{
  "num_hidden_layers": 12,
  "hidden_size": 192,
  "num_attention_heads": 3,
  "num_key_value_heads": 1,
  "head_dim": 64,
  "intermediate_size": 768,
  "vocab_size": 2219,
  "hidden_act": "silu",
  "norm": "layernorm",
  "norm_place": "pre",
  "norm_eps": 1e-06,
  "positions": "rope",
  "rope_theta": 87300.0,
  "rope_fraction": 0.5,
  "qk_norm": false,
  "attn_scale": 0.125,
  "bias": "none",
  "tie_word_embeddings": false,
  "parallel_block": true,
  "init": "uniform",
  "init_std_qkv": 0.0473,
  "init_std_o": 0.00965,
  "init_std_up": 0.0473,
  "init_std_down": 0.00482,
  "optimizer": "soap_variant",
  "learning_rate": 0.00294,
  "beta1": 0.95,
  "beta2": 0.99,
  "weight_decay": 0.0,
  "lr_head": 0.00398,
  "max_grad_norm": 1.0,
  "warmup_steps": 200,
  "schedule": "wsd",
  "decay_fraction": 0.943,
  "decay_shape": "linear",
  "final_lr_fraction": 0.0,
  "batch_tokens": [8192, 16384, 32768],
  "max_seq_len": 1024,
  "doc_mask": false,
  "train_tokens": 106000000,
  "max_steps": 6794,
  "dataset": "wikipedia_en"
}
Each number is 128 + 32 x the weight over the matrix's rms, rounded and kept within 0 to 255. Layers, rows and columns count from 0.

# layer 5 MLP down (transposed), 768x192, rms 0.203, rows 673-690, columns 0-191
[[ 83 121  99 114 187 144 134 115 104 158 107 120 124 123 157 120 115  89 101 133  97 108 134 174 128 116  48 117 147 110 184  98  90 104 121 144 156 121 176 118 146  72 114 124 123 128 130 119 181  76  92 114 137  92 127  96 120 142  81 155 105 116 134  99 172 102 150  76 126 175 139 172 103 157 155 161  99 126 121 161 126 147 152 141 134 164 131 163 147 129 147 136 110 119 175 144 101 133 155 165  67 127 100 113  78  89 119  99 162 229 190  83 153 148 162 128 101  83  81  82  78 161 160  89  89 125 112 135 107 157 192 133 118 113 127 116 165  97 122  98 110 189 182 104  90 121 138  83 132  89 162 141 140 154  99 202 103 179 155 132 110 137  97 126 149 124  88  97 225 140 157 132  92 101 141 167 104 107  94 150 158 136 123 118 167 107  93 145  99  93 190 188]
 [129 126 108 153 101 133 137 110 141 127  87 169 125 125 197  97 188 110 175  77  95 136 142 144 106 151 121 152  96 158 101 200 141 144 112 181  99 107 174  96 120  87 116  97  79 158  97 135 107 116 115 164 116 106 129 101 135 172 133 140  95 141 179  91 182  99 107 124 198 176 144 118 118  86 115 155 123 160 114 187  88 149 147 138  65 113 150 164 130 114 109 160 138 130  96  65 176  81 134 131 114 114 136 135 146 153 201 156 135 147 167 101 156 133 141 130 108  99 119 160  81  76  92  98  80 105 120 135  64 164 238 116  94 126 112 133  87 210 143  92 137 108 142 169 226 127  92 108 104 130 165 120 146 215 126 176 152 141 183 143 152 105 124 134  54 119 128 141 162 116 139 128 143 139 114 103 132 131  94 156  67  91  76 123 147 152 147 122 127 107 119 141]
 [139 138 140 142 110  76 101  41  40 104 164 116 128  82 102 148 119  99 108 181 103 141 110 157 169  76  88  68 138 136  74 117 112 114 126 156 120 121 118 151  87 122  93 141  88 124 124 141 154 103 158  97  75 164 182 111  80 114  75  97 104  82 148 173 108 134 114 137 147 137 124 118 189 146 139 107 141 182 167 118  65 176  96 154 169 115 183 192 160 138 161 103 158  51 132  70 166 147  72 181  67 125 200  94 162 164 141 154 121 156 148 166 120  97 147 103 112 161 121 120 135 141 142 139 135 102 118  75 164 146 104 151 156 158 123 191  83 153 121 106 138 172 143 113 107 144  79 118 154 141 185 147 128  85 159 108 150 153 193 124 150 100 206 121  95 168 131 230 179 131 140 123 130 141  92 126  95  82 109 120  80  92 155  85  96 118 166 136  98 142 126 113]
 [150 130 145 137 124 106 100 145 106 152 164 166  99 165  82 160 105 102 144 140 131 159 191 121  96 116 145 111 120 136 160 128 129 153 158 168 154 153 106 147 165  59 122 129 111 178 167 131  84 145 188 154 148 157 150 124 132  88 151  95 181 193 119 157 146 114  95 152 110 139 142 114 123 122 119 109 125 102 107 139 152 170 131 146 114 166 146 221 101 107 114 136 156 151  63 183 189 141  78 190 120 110 174 132 135 154 127 145 146 135 148 103 148  82  63 117 104 111 100 219 111  96 138 111 219 120 125 121 132 137 113 153 142 127 117 100  73 142 183 141 131 102 161  60 100  72 185 155 126 130 137 106 227 137 127 144 175  98 191 107  94 135 140  92 130 121 141 133 137  44  85 104 125  66 127 140 141  82 160 131 145 130  93 152 124 145 118  97 141 190 164 187]
 [100 128 159  90  43  59 116 133 106 122  84  99 152 101 176 138 118 158 131 124 141 153 131 125 104 176 110 149  94 132 138 124 131 121 108 106 150 128 122 151 129 132 142  97 173 141 112  49 130 134 124 147 133 133  68 177 109 102 132  90 155 100 139  99 106 130  98 148 122  98 138 107 130 135 138 104 154 121 160 134 102 126 137 112 128 108 129 113 112 128  84 121 158 131 161 125 101 182 105 158  76 128 130 116 136 105 154  79 111 152 117 133 139 103 118 177 157 172 132 138 105 142 189 131 112  68 129 199 103 109 132 111 113 162 148  96 158 146 120 143 102 138  76 141 115 188 138 149  90 190  96 158 124 116 139 114 134 128 185 119 152  77 118  92 126 107 116 150  94 125 151  78  79 137 107 144 125 139 106  54  77  63 129 141 118 154 132 120  98 255 124 104]
 [ 71 129 100 196  97  96 126 157 180  75  74 174 153  92 137 133 102 182 163 155 167 103 153 119 120 166 143 150 114 150 108 107 138 117 103  74 120 130  99 100 125  77 144 190 151 134 147 176  64  87  81 165 147 152 119  89  97 151  68 132 131 124 147 100 105 100 114 154 182  98 157  91 109 157 150 105 184 135 125  77 142  70 133 117 157 141 159  97 115 151 189 109  96 126 131  72 135 115 106 217 120  95 132 151 140 119  92 130 115 119  76 117 131 131 162 105 120 122 133  95 105 100 108 137  91 130 108 114 112 111 101 101  90 110 132 193 113 129 166 130 141 122 164 135 136 124 114  93  75 131 113 120 114  72 146 166 100  78 137 130 127  93 113 137 139 108 145 155 191  94 147  88 174 139 153  99  92 166  80 132 182 133 116 159 151 128 190 131 138 135  72 106]
 [109 195 123 148 158 125 116 181 126  91 153  96 168  98 137 144 141 129 104 149  47 176 153 171  86 120 123 212 116 138 142 147 115  93 145 129 125 127 116  89  56 120  83 163 136 157 150 155 112 161 113 182 140 103 134 134 108 121 126  86  72  91  90  91  82 108 130 146 111 141 121 161 104  97  97 162  88 105 148 120 153 142 165  99 115 108 163 145 101 137  79 115 175 163 149 130 101 134 116  76 155 140  86 122 127 141 150 142 128 130 134 109 129 114  81 141 144 158 140  81 160 178 113  98 135 161  99  85 147 144  79 117 115 208 145 146 132 102 165  69 154 111 150 149 151 127  40 210 129 135  90 117 109 147 168 129 161 137 197 180 127  56 166 123 108 134 107  90 129 142 169 124 178 151 101 109 137 143 180 104 181 149 112 127 146 118 170 158 156 112  95 180]
 [135 109 101 151 178  55 137  94 100 100 142 143 113  83 135 107 135  95 136 120 129  63 156 153 122 121 160 167 116 143 127 143 183 145 105 139 135 171 155 164 195 151 116 169  97 134  61 146 158 120  93 157 131 128 158  77  67 116 136  93 133 168 110 172 102 133 112 161 129 146  68 133 159 173  96  28 167 196 111 140 115 140 117  83 128 129 102 146  85 145 136 104 108  85  88 121 170 109 105 152 101  87 175  76 101 244 117  82 149 145  86 189 124 121 120 159 166 106 201 167  99 118 129 130 116  57 132  76 118  82  58 161 184 109 114 122 127 148 136 119 158 131 141 196 149 122  69 156 196 126 149 157 165 174 169 105 107 143 135 194  78  90 105 118  86 156 128 140 159 109 112 120 115 159 175 141 163 117 135  92 103 115 184  77 188 145 162 157 189  94 175 117]
 [137 153 113 124 181 168 117 137  95 147 121 166 100  67  88 195 151  94 124 123 107  99 124 141 121  99 103  97 119  59 168 143  42 134  75  89 144 105 201 120  87 143 106 157 113 196 126 147 128  78 148 103 125  80 125 131  37 161 203 129 104 113 120 204 119 123 132  71 115 124 143 163 176 172 106  77  73 125 111 172 144 158 168 173 101 116 208 105 151  85 139 143  59 141 145 144 145 183  92 121  80  97 111 160 173  99 120 171 125 145 117 136 138 127 106 128  98 154 104  78  82 121 122 229 148 173  63 161 101 156 178 149 170 129 199 148 129 160  71  77  46 116 107  48  91 117 126 131  98 141  77 187 172  92 134  67 187 137 120 121  49 105  83 224 157  96 117 125 168 111 130 152 127 136 118 139 107  94 103 140 181 170 114 141 121 141 185  98  72 138 175 159]
 [163  67  94  86 119 120 140  76 100 167 150 105 144 151 192 195 124 214 152 131 143 138 156 139 171 148  48  89 174 148 107  89 102 114 116  67  76 152 142 154  93 144  99 151 180 151 143 166  73 117 155  83 177 119 165 190 148 156 128 187 103  74 115 112 112 152 121 102 144 111 161 125 120 172 125 173  91  90 131 159 115 121 140 144 140 129 134 126  82 101 157 192 106 166 105 118 140 110 132 176 198  86 129 107 122 102 116 199 154 129 104 143 143 128 151 103  76 124 109 107  59 140  64 107 119 126 125 150 124  96 157  77 135 145 177 107 180 141 131 140 124 113 166 166 128 165 135 122 103  87 134 100 120  71 152 134 105 152  76 183 125 119  67 157 158 113 184  52 145 114 166 151 119 141 174  69 133 125  94 114 149 184 116  97 167  80 148 105 111 133 114 113]
 [185 130 111 117 125 182  83 114 148  91 165 172 125 154 153 146 175 106  86 122 114 128  69 118 105  81 124 138  81  80 153 103 153 139 131 171 196  76  93 117 132  97 140  82 136 150 120 153 141 143  92 169  86  81 146 115 155  99 120  67  89 138 121 136 124 119 136  81 102 138 156 135 113 173 156 121 138 166 134  88 126 171 143  63 104 109 115  89 102 139 141 140  78 127 130 124  93 107 141 152 148 154 122  96 168 120 127 180 126  90  46 148 114 147  86 131  99  84 155 177 122  72 118 148 113 131 170 124 113 135 135 148 143 173 130 131 145 168  85 146 130 126 163 135  62 125 117 185 144  61  48 151 129  66 133 135 150 100 137  67 102  76 168 105 136 123 144  76 151 120 135 120 148 110  90  98 115  99 166 132 102 150 107 165 115 130 107  64 124 163 140 157]
 [152 154 146 128 108  69 141  75 128 194  97 174 108 106 161 123 137 176 156 147  48 166 129 106 112 126 149 111 141 146 171 127 131 128 145  96 175  75 196 110 131 145 125 116 129  34  79  96  76 168 126 126 162  75 170 157 142 150 108  96 155  41 124 217  93 179  92 154 116 133 115  97 108 108 147 120 117 139 111 151  94 128 122  74 127  82  84  92 147 141 204 126 126 142 151 157 169 104 133 139 135 146 138 104  98 137 132 122 147 117 128  93 100  81 119 135 136  99 152 102 128 160 132 124 126 128 130 127 168 175 136 173 178 130 141 167  72  80 147 181 175  59 183 131  51 164 129 118 154 121  99 108 149 120 133  82 150 155  85  94 136 171  65 123 111 147 202 166 110 179 149 149 155  79 177 157 131 100 171 143 109 126 109 144 136  85 105 109 151 106  82 155]
 [106  91 146 104  83 150 105 149 184 107 122 119 114  80 113 132 142 144 103  97 144 163 159 192 120 118 179 104  88  99  67 140  92 102 110 113 147 130 107 146 133 197 147  84 166 150 147 224  87  88 137 115 122 186 154 128  79  56 127 110  82 102 166 127 131 148 142 140 157  97 198 120 126 128 148  64  63 150  93  95 143 116 163 107 107 167 126 106 102 152 121 111 129 176 120 138 100 112 193  72 160 152  91 142 143 174  96  85 169 115 100 134 125 157 166 124 145 166 153 131 142  97  71 108 160 178 186  79 151 120 149 117 110 135 117 107 175 108 168  87 128  80  91  74 142  99 157 137  91 134 118 147 166 146 115  69  85  83 108  76 103 155 132 135 128  69 171 200 100 155 171 118 131 199 149 148 138 163 123 146 170  97 124 139  89  85 130 112 158 123 145  78]
 [130 131 112 142 117  98  42  69 177 114 112 150 110 114 152 104  96 205 126 137 195 125 119 101 128 111 136 180 165 143 133 120  81 196 161  79 128 107 167 129 119  85 194 175 122 178  70  88 156 138 122 144 141 118 105 127 124 119 125  84 128 151 161 127 121 157 122 141 148 136 161 122 159  87 100 103  53 149 151 104 128 153 112 188  95 157  92 157 186 187 129  86 191 188 173 109 108  57 131 112 176 116 133  91 112 124 106 207 147 115 106 157 132 114 131  99 119 167 161 144 115 113 124 130 154 129 141 121 200 205  88 149 100 138 114 129 163 104 100 142 130 127 134 114 140  78 162  95  77  70 147 148 146 139 118  89 127 111 142  94 142 130 122 120 140 193 144 127 128 101  76 122 109 144 134 119  85 147 103 136 120 152 119 119  83 119 109 103 122 174  84 107]
 [140 147 106 131 124  86 115 169  57 147 208 120 110 154 149 138  97  87 130 150 112 147 135  99  62 152 109 142  93 133 145  85  80 179 184 144  71 129 183 195  96  97 129 113 207 112  92  79  77  92 146 134 101 126 172 122 161   0 110 114 110 131 115 130  78 167 137 119 133  75  93 116 131 128 140  62 124 115  87 139 109 174 131 135  81 156 174 134 141  82 127 143 146 108  85 106 102 126  97 149  99 168 107 119 157 188 136  90 154 113 142 151 186  62 142 114 182 168 113 133 139 189 123  40 170  57 152  92 158 149 101  99 133 173 117 127 169  45 137  82 107 147 122 131 156 117 128 150  56 117 106 148 134 123 125 123 159 144 144 123 112 132 147  90 154 185 171 147 211 155 185 167 129  84 116 159 130 151 102 130 103 130 164  93  88 102 121  82 105 118  88 120]
 [137 140 137 111  69 140 118 134 154  67 136 115 130 153 125 165 155 146 172 101 133 142 111 117 149  91 202  51 183 121 119 188 116 123 159 178 106 121 128 134  94 108 129 170 116 131 130  97 153 210  74  85 137 119  94 122 149  65 117 123 123  96 188 133 111 108 172 168  74 115 152  90  94  81 118 148 136  95 123 109 198 183 120 126 131 162  60  91 128 163 216 119 172  96 151 163 140 183 141 101 146 109 131 110 153 192  88 157 132  86 130  80 160 136  46  90 138 137 123 180 151 138 139 120 147  40  54 185  63  81  73 122 123 145  91 115 108 102 150  98 115  88 132  90 131 166 120 129  67 120 156 105 131  88 110 101 177 142 148 122 175 116 111  63  54  90 120 124 116  50 119 111  89 160 245 159 167 137 122 163 148 157 145 118 112 124 129 157 173 143 103  91]
 [126 158  77 106 143  92 156 139  88 159 110  95 119 125 154 191 113 107  78 167  86 115  98  76 163 158 198 119 154 124 141 152 134 129  89 124 163 160 141 184 105 215 102 146 122  98 115 184  87 147 159 147 171  78 177 148 137 205 121  91 100 123  70 140 105 132 109 141  88 117 166 118  90 102 134 109 151  94 101 138 117 204 101 176 161 108 168 129  93 125 125  88 139  94  85 131 173  91 142 152 109 106  82 150 109 124 138 102 118 149  45 124 191 120 126 133 150 159 178  85 139 212 158  85 114 108 125 143 155 195 132  60 103 148 140 115 149 130 171 157  56 125 187 154  97  96 130 129 173 137 125 105 166 120  85 141 142  82 135 108 117 119 104 117 111 110  39 164  95 167 158 154  90 150 202 201 135 122 101 117 114 125 194  94 140 106 168 155 142  84 172 116]
 [161 161 133 142  73 111  79 161 174 143 104 149 160 151 177 204 121 162 129 118 113 120  90 144 152 140 171  95 162 134 133 184  79 133 159 131 114 150 135 147 120 131 122 154 136 165 134 146 108 157 141 123 126 128 131  84 165  68 160 179 131  59 105 108  87 135 123 172 100 103 117 123  94 205  99 145  81 141 141  78 104  96 148  59 173 144 129 138 120 133  86 116 174 116 129 172 182  86 109 103 157 146 119 190 107  81  96 116 149  84 111 119 126  94 174 153 175 161 104 126  91 179 119 129 129 157 113  99 139 129 148 124 119 140 169  99  94 142 113 153  89 116  87 140 124 116 105 154 110 133 220 193 131 108 169  77 135 137 134 174 104 141 111 120 102 105 119 183 153 133 125 124 154 125 112 171  95 107 157  98 159 198 205  94 162 161 162 119 106  78 146  96]]
# layer 5 MLP up, 768x192, rms 0.228, rows 674-691, columns 0-191
[[184 160 149 168 160 184  99 105 105 121 140 130 104 132  93 133 105 109 137 109 170 162 136  78  93 104 143 112 133 130 101  96  96 111 104  71 153 158 104 144 146  80 193  69 137 204 175 170 121 190 126 100  97 189 135 142 145  52  87  98 149 143 154 157 134 110 116 109 154 120 126  88 134 135  81 155 162 109 144 187 183 113  94 139 150 108 148 113 125 120  63 134 139 122 133 143 119 182 134 144  92 150 161 128  84 143  97 190 142 181 119 140  76  85 185 116  79 148 120  85 128 130 113  96 127 116 155 137 157 116  64  97 110 128  93 152 140 118 140 177 144  98 120 122 109 126 136  95 108 105 126 116 139 100  97 119  92  92 111 127 118 163  95 195 224 171 133 120 178  97  91 175 137 155  90 139 113 125 116 118 111 112  78 108 143 125 123 129  88 110 179 124]
 [144 150 100 138 142 198 133 144 220 137 124 114 122 116 185  93  88 104 106 180  52 111 141  95  67 142 138  82 205  62 113 129 134 127 167 126 160  81 143  90 124 166 101 112 172  84 194 144  93 107 113 175 104  83 139 124  91 142  73  83  99 119 165  94 104 140  81 119 139 133 131 139  81 176 106  99 147 102 139 111 140 140 128 137 154 126 100 109 115 129  80  97 164 104 196 185 133  77 151 178 163  88  93 113 138  59 147 114 138 159  91 138 157 147 112 148 194  75 180 131 166 110 101 153 151 120 164  74 163 164  98 128  91 102  80 142 143 167 123 150 100  78 132 114 103 128  94 176 145 171 126 112 139 118 130 131 159  96 134 153 102  86 138 151 122 100 121 156 131  74 236 187  95 142 126 156 118 159 144 121 183 119 159  92 169 196 110 129 157 119 120 133]
 [170  77 151 158 148 114 177 144 124  67 111 104 118 141 150 111 158 151 138 120 146 146  94 106 165 120  98 136 124  91 136 186 196  96 135  98  88 125  81 172  86 153 183 150 158 134 140 136 118  73 132 115  69 115 118 159 126 122 129 112 157 117 125  16 124 169 113 113 132 109 176 170  78 139 135 125 174 137 103 133 107 181 163  74 163 182 156 128 160  56 152  78 129 145  96 111 183 208  95 167 123 153 136  72 142  98 134 124  89 119 136  89 134  89 143 146 145 100 179 119  90 175 124  93 124 112 176 134 175 156 100  72 143 101 141 125 187 160 135  78 140 123 133 108 139  92  79 135  89  91 158  80 116 152 130 138  79  62 141 158  78 115  56 129 152  78  92 119 102 107  66 143 134 143 151 119  65 115 141 118 119  71  91 107 151 152 124  75  99 127 110 127]
 [133 130 120 146  99 155 170 154 171 151  87 140 171 101 136 125 133 135 117 140  89 140 132 205 124  87 149 122 176 115 140 102 172 133 116 131  66 105 128 117 101 169  95  84 102 136 124 124 130 121 111 141 120 173 111 142 126 151 138 145 128 164 140 129  94 135 120 134 157 135 102 132 192 149 164 104 143  78 163 137 153 124  77 131 119 149 140 120 126 150 139 117 127 105  77  77 169 126 134  93  70 129 103 122 138 149 148 138 164 153 149 169 111  85 110 100 129 130 110  97 137  98 170 168  97  95 117  81 130 107  90 157 137 125 103 153 118 103 133 115 147 145 146 108 118 144 144 126 119 136 124  92  91 116  88  69 109 135 135  76 126 116  99 155 121 135 101 148 152  94 122 111 172 114 148 151 131 124  92 124 116 118 150  79 194 104 186 158 130 123 124 115]
 [139 163 120 107 179  93 154  75 143  96 128  99 125 126  67 136 166  87 124 138 153 161 133 119  88 124 112  70  98 122 151 130 118 147 123 111 159 103 120 174 138 182 153 135 124 102 194  94 160  47  75 120 152 128 156 127 183 186  93 122 149 114 150 148 106 129 153 128 200  38 126 127 154 119 137  88 104 138 157 151  94 140 145 177 151 140  77 111  97 148 179  83  84 188 188 182 117 124  98 175  58 125 177 154  94 102 144 100 125 100 187 116  93 159 144 155 178 126 160 101 116 114 121 144 211 107 152 131 114 141 119 109 136  83  68 122 130 125  88 128 125  77 133 131 119 112 107 139 166  91 139 173 148 134 165  94 151  97 136 129 157  82 160 132 115 120 111 126  85 106 159 107 119 129  87 165 120 106 141  74 126 117 160 110 155 111 145 115 130 107 113  76]
 [125  76 144 118 112  71 121 152  97 145 148 122 106 182 122  87 136 116  90 174 110 156 110 112 186 111 171  96 124 113 116 146 118 121 149 157 130  95 130 129  89  88 139 130  59 107 125 170 151 116 116 149 160 118 102 130 150  90 153 119 120 118 134  62 114 120 169 107 102  78 117  99 113 104 209 104 127 141 141 133 113 101 131 123  95 154 128 140 171 154 138  85 110 152 102 187 141 105 135 147 163 135  98 124 136 137  88 120 130 162 130 135 218 117 157  92  95 164 168 126  86 137 183 160 166  29 136  99 143 165 157 193 165  88 198 131 137 112  72 120 124 144  67 143 119  91 184  64 143  63 143  62 139 103 126 141 163 135 115 126 124 141 127 166 159 106 124 147 152 157  53 108  86 170 153 126  99 127  96 211  78 112 110 129 117 171 118 116 140 123 198 114]
 [119 136 114  93  98 152 141  97 125 107 105 118 125   1  85 225  70 145 113 105 111  98 146 159 101  98 131 196 159  62 120 124 117 191 139 115 124 100  96 132 205  94 112  84 177 202 148 119 176 110 170 136 152 214 155 153 175 104 100 135 148 114 117 116 136  94 114 183 152 144 141  85 131 127  94  99 206  74 162 128 102 163 118  96 131 121 160 160  94 136 169 103 134 150  87 147 111 120 109 109 230  55 178 142 115 147  81 100  72 113 148 163  92 102 118 104 136 152 165 128 162 109 165 111  73 122 191 109 195 111 174  75 146  51 110  83  82  17 180 132  96 111  87 159  89 131 135 156 136 125 151 167 160 106 136  89 140 143  90 135 119 114  63  97 132  89 118 138  67 149 137  87  74 165 156  95 182 177 115 152 183  61 136 127 160 117 133 145 188  77 148 232]
 [ 95  87 113 140 124 160 143 150 136 133 151  95 102 127  97 123  85  76  99 166 156  77 153 143  99 125 105 105 175 139  95 131 122 132  87 144  88  59 170  95 142  84 156  85 120 175 107 187 120 101 116  95 127 135 138 124  52 148 159 122 202 147 128 108 158 128 141  48 185 117 140 104 133 131  60 169 123  38 191  99 143 110 114 124 107 150 127  97 158 125 144 130 167 130 160 179  72  79 198 150 210 100 128 209 188 126 100 149  80 100 114  81 118  96  63 127 125 124 172 130 140 129 114 154 131 205 114 155 102  93 169 170 135 100 106 106 109 136 127 143 145 130 197 161 111 112 113  70 152 126 167 107 186 156 138  83  73 139  77 177 156 133 104 148 117 139 106 111 135 143  52 130  94 173  83 141 156  96 111 170 161 100 169 112 147 158 102 104 146 181 137  77]
 [102 133  81 145 167 128 140 102 152 150 128 120 106 134 168 115 122 151 131  95 114 148 191  43 136 142 129 116 151 111 185  81 113 130 151 121  95 195 153 184 141  96 158 179 165 129 174 112 132 152 194  69 133 100  92 100 116 123 149 153 141 145 147 177 186 192 102 119 101 111 142 131  94 161 123 186  91 102 154 177 136 220  74 144  39 126 167  92 132  91  75 131  77 153 157 112 149 201 129 125 140 138 134 135  60 159 175 153 137  95 162 123 171 127 134  92  70  72 112 143  67 219 132 120 121 136 106  58  79 168 101 111 134 158 154 136 176 182 106 195 116 168 165  49 115  99  45 173 175  93  62  60  75 173 138 233  61 198   6 141 177  85 131 112  91 101 136  53 127 172 152 105 162 167 152 167 141 211  85 140 107 104 150  41 111 169 124 159 119 152 128 174]
 [174 129 137  97 146  59 131 161 118 144 112 173 134  66  82 169  98  73  97 102 102 151 203 137 150 155 126 158 140 138 129 113 128 106  88 102  91 139 162 127  57  74 191 185 109 150 165 111 136  97 182 176 153 161 140 170 131 106 142 122 163 147  95  98 143 157 155 167 135 134 105 120 136  94 132 155 159 118  70 105 185 107 154 172 141 104 169 162  93  92 139 163 119 110 127 149 157 162 134  91 104 124  80 129 112 103 181 152 126 103 131  88 129 112 210 124  78 151  68  79 158 142 182 130 143 103  43 178  95 160 160  71 145 136  97  74  70  38 137 106  71 186 109  97 118 159 109 143 167 145 165 112 184 125 166 152 115 130  82 191 146 221 116  85 140 123  76 130  60 187 117 138  81 176 153 160  67 113 125 115 173 119  81 103 129 144  96 142 174 133 224  97]
 [124  95 147  81 166 108 139 120 141 149 120  97 166 156 159 143 105  80 158 130  90 122 130 113 173 134  85 112 140 175 137 132  95 112 113 161  90 103 143  90 169 117 111 153 216 187 182 141 123 115 103 142  72 167 115 129 119  89  94 124  90 152  72 111 164 159 128 118 143 133 111  99  72 159 114 120 130  99 124  77  71 109 159 133 125 191 125 104 130 130  95 108 105  89 158 173 124 160 118 136 159 166 167 105  95  91 156 117 154 178 123 160 106 199 105 112 157 135 104 106  92 188 137 202  86 165 119 126 116 188 115 110  74 101 104 126 138 151 160 120 134 163  68 145 192 120 169  73 134 142 143 111 142  81 177 123 136 150 137 128 176 166  90 160 173 147 113 111 109 108  65 119 122 155 131  88 139 116 127 156  57 111 108  87 160 138  92 176 123  98 149 147]
 [168 105 125 177 129 144 109 123  99  83  90 122 109 113  98  80 194 193 122 151 118 112  95 136 102 136 106 110 149 128 108 142 162 162  93 111 162 113 112 151 178 125 114  68 172 152 149 138 123 128 127 118 163 134 138  81 132  96 135  92 129  92 185 147 136 136 125 135  97  61 137  49 119 142 134  93 107 135 119 114 153 156 188 108  97  96 100 117 146  86 131 151 146 151 158 131 147 133 174 158 154 125 151 139  45 165 138 123 133 192 131 111 139 107  71 127 113 129 113 176 127 128 128  81 159 133 107 166 200 195 166 184 116  89  85 126 124 144 188 155 156 134 127  96  83 129 156 106 113 136 137  80  96 156  80 124 134 175 132  72 183 120  86 107 149 144  71 126  90 138 180 148 186 159 138 116  82 112 178 144 173 129 159 142 146 110 191  92 128  97 103 132]
 [120 160 103  97 101 121  88 131 106 117 131 118 103 136 204 101  46  92 147 124 122 131  98 165  82 132 122 139 181 131 107 180  69 141 162 147 117 143 174 125 150 107 139  88 159 116 119  89 146  78 110 138 155 136  57 163 111 136  97 117 160 124 163 131 168 119 151 143 166 144  96  84 121  95 109 115 126  96 140 126 192 139 123 149 113 121 117 110 171 117  79 146 101 104 141 124 124 146 103 140 115 100 156 156 142 121  82 161 106 121 168 118 114  82 134 117  77 124 172 123 126 166  98  90 157 136 113 137  80 184 160  84 108 147 129 164  53 124 106 116  98 109 146 173 117 164 142  78 199 179 136 141 140 116 141 118  90 158 116 151 137 137  95 106 158 125 165  89  76 133 109 150 163 122  81  96 193 172 163 135  88 113 176 179 114 113 187 171 127 105 104 157]
 [102  89 166 125 124 158 116 121 175  76 105  88 112 103 119 124 148 107  72 137  68 139 152 125  90 209 124 116 113 135 114 100 103  79 110 194 139 130 155 115 147 171 129 105 111 112 155 119 156 148 129  76 171 142 151 150 166 136 122 116 119  96  81  76 101 147 132  60 146  89 111 154 183 166  72 106  99 139 121  99  99  97 158  98  65  60 133 112 113  92 145 153  97 110  52 124 141 126  86 133 116 152 149 141 161 122 132 113 128 161 140 152 119 157 121 151 179  83  98 124  96 140  65 129 134 182 170 137 173 150 172 194  77 102 170 139 164 107 132 150 167 182 142 185 137 136 175  70 160 154  69 197 238  90 183 173 178  90 148  91 120 127 132 124  66  94 153  69 177 110 211 102 147 128 164 109 127 201  86  66 118 134 133 145 161 162 103  50  69 153 144 149]
 [ 96 115 137 103 146  85  88 131  97 209 161 111 144 118 171 174  77 128 130 132 134 155 132 124  93 127 160  39 149  86  99  92  99 120 161  77 110  97 106 155 191 170 166 107 148 112 160 164 122 113 146  85 164 135 146 170 133 164 109 134  92 145  96 122 152  81 170 166 137 148 148 140 173 135 100  47 113 160 118  66 127 158 114 179 173 129 105  90 126 106 156  92  84  99 170 196 176 109 143 151  93 117 102 113 123  93 158  50  79 143 134 129  88 165 144 176 157 153 195 121 137  77  80 107 141  81  82 169  39  93 108 137 139 179 102 119 139  56 103 216 123 118 100 173 112 159 151 229 109 136 119  80 136 174 150 118 157 145 141  77  72  83 155 113 111 163 147 147 155 115  60 101 123 188  83 130 189 110 191  88 156 116 191  94 118 171 124 112 152 180 126 106]
 [157 132 162 138 161 171 146 174 153  74 106 134 103 106 102 114 138 136  74 112 120 119 104 103  81 129 136 141 145 118 143 134 158 178  76 113 175  89 180  76 101  96  97  71 149 137 138 104 160  76 102 164 121  46  64  62 115  85 144  86 162 175 163 116  89 132 125 152 138 116 104 151  95  97 148 139 190 150 145 106 127  80 132 164 214 150 110 148 120 122 158 204 100 160  65 199 121 132 133  70 200 115 121 159 125  73 187 103  63 167 145  78 184 100  92  57 224 135 131 118 126 156 134 109 161  97 101 136 154 139 119 126 183 115 104 134 150 106 109  91 175 129  97 182  68 132 125 150 126  93 153 207 141 178 165 122  85 150 153 122  55 118 147 121 117 197 109 109  78 128 109 156  71 157 134 155  65 110 125  93 174 170  96 153 145 159 167  71 142  53  98 127]
 [157 119 104 113 118  90 105 144  91 117  89 169 154 110 162 116 116 136 103 243 109 122 136 125 156 179 115 153  91 105 139  98 178  98 188 112 111 161 106 148 134  85 150 177 157 180  84 124 169 129 117 177 102 109 111  96 157 124 135 109 135  64 204  89 146  93  65  87 159 115 109 110  99 120 143  64 135  83 100 152 119 153 113 214  68  31 113 135 171 130 105 135 163 100 152 131 132  86 138 122 134 130 119  80 105  37  85 120 167 117 118 106 183 112 115 131 115 175  23  79 138 248  99 157 153  74 162 157 103  97 143 150 103  86 116  93 161 144 159 109 142 201  86 150 105 154 168 146 155 122  64 156 115 196  97  69 140  93 106 178 159 108 129 101 109 113 147 109 128 181  96 207 135 159 134 169 104 216 131 152 144 130  93 103 101 127 105  92 135  87 108 112]
 [156 104 155 131 146 106 168 141 119 115  78  67 112 110  69 131 169 145 166 139 178 143  92  98  82 121 141 144 120 112 165 142 131 142 157 140 160 155 117 106 137  93 132 186 183 140 117 148 128 164 164 118 130  98  75 174 129 133 119 112  68 164 162 126 110  78 106 155  58 128 159 123  86 149 169  94 155 110 153 151 125 158 146 136 104 160 166 171 128 123 137 127 147 144 131 129  72 128 148 123 101 153 174 126  80 109 129 163  33 167 113  79 113 135 116 130 176 113 106  62 194 144  91 108 180 119 119  78 106 131 118  99 124 123 104 178 120 120 126 142 151  79 108 137 117 126  83 103 136 109 188  67 106 107 177 101 141 110 181 154 124 151 117 133 142 155 105 120 153 130 107 137 133 136 135 200  87 125  80 143  91  77 145 112 107 132  63 201 184 112 128 142]]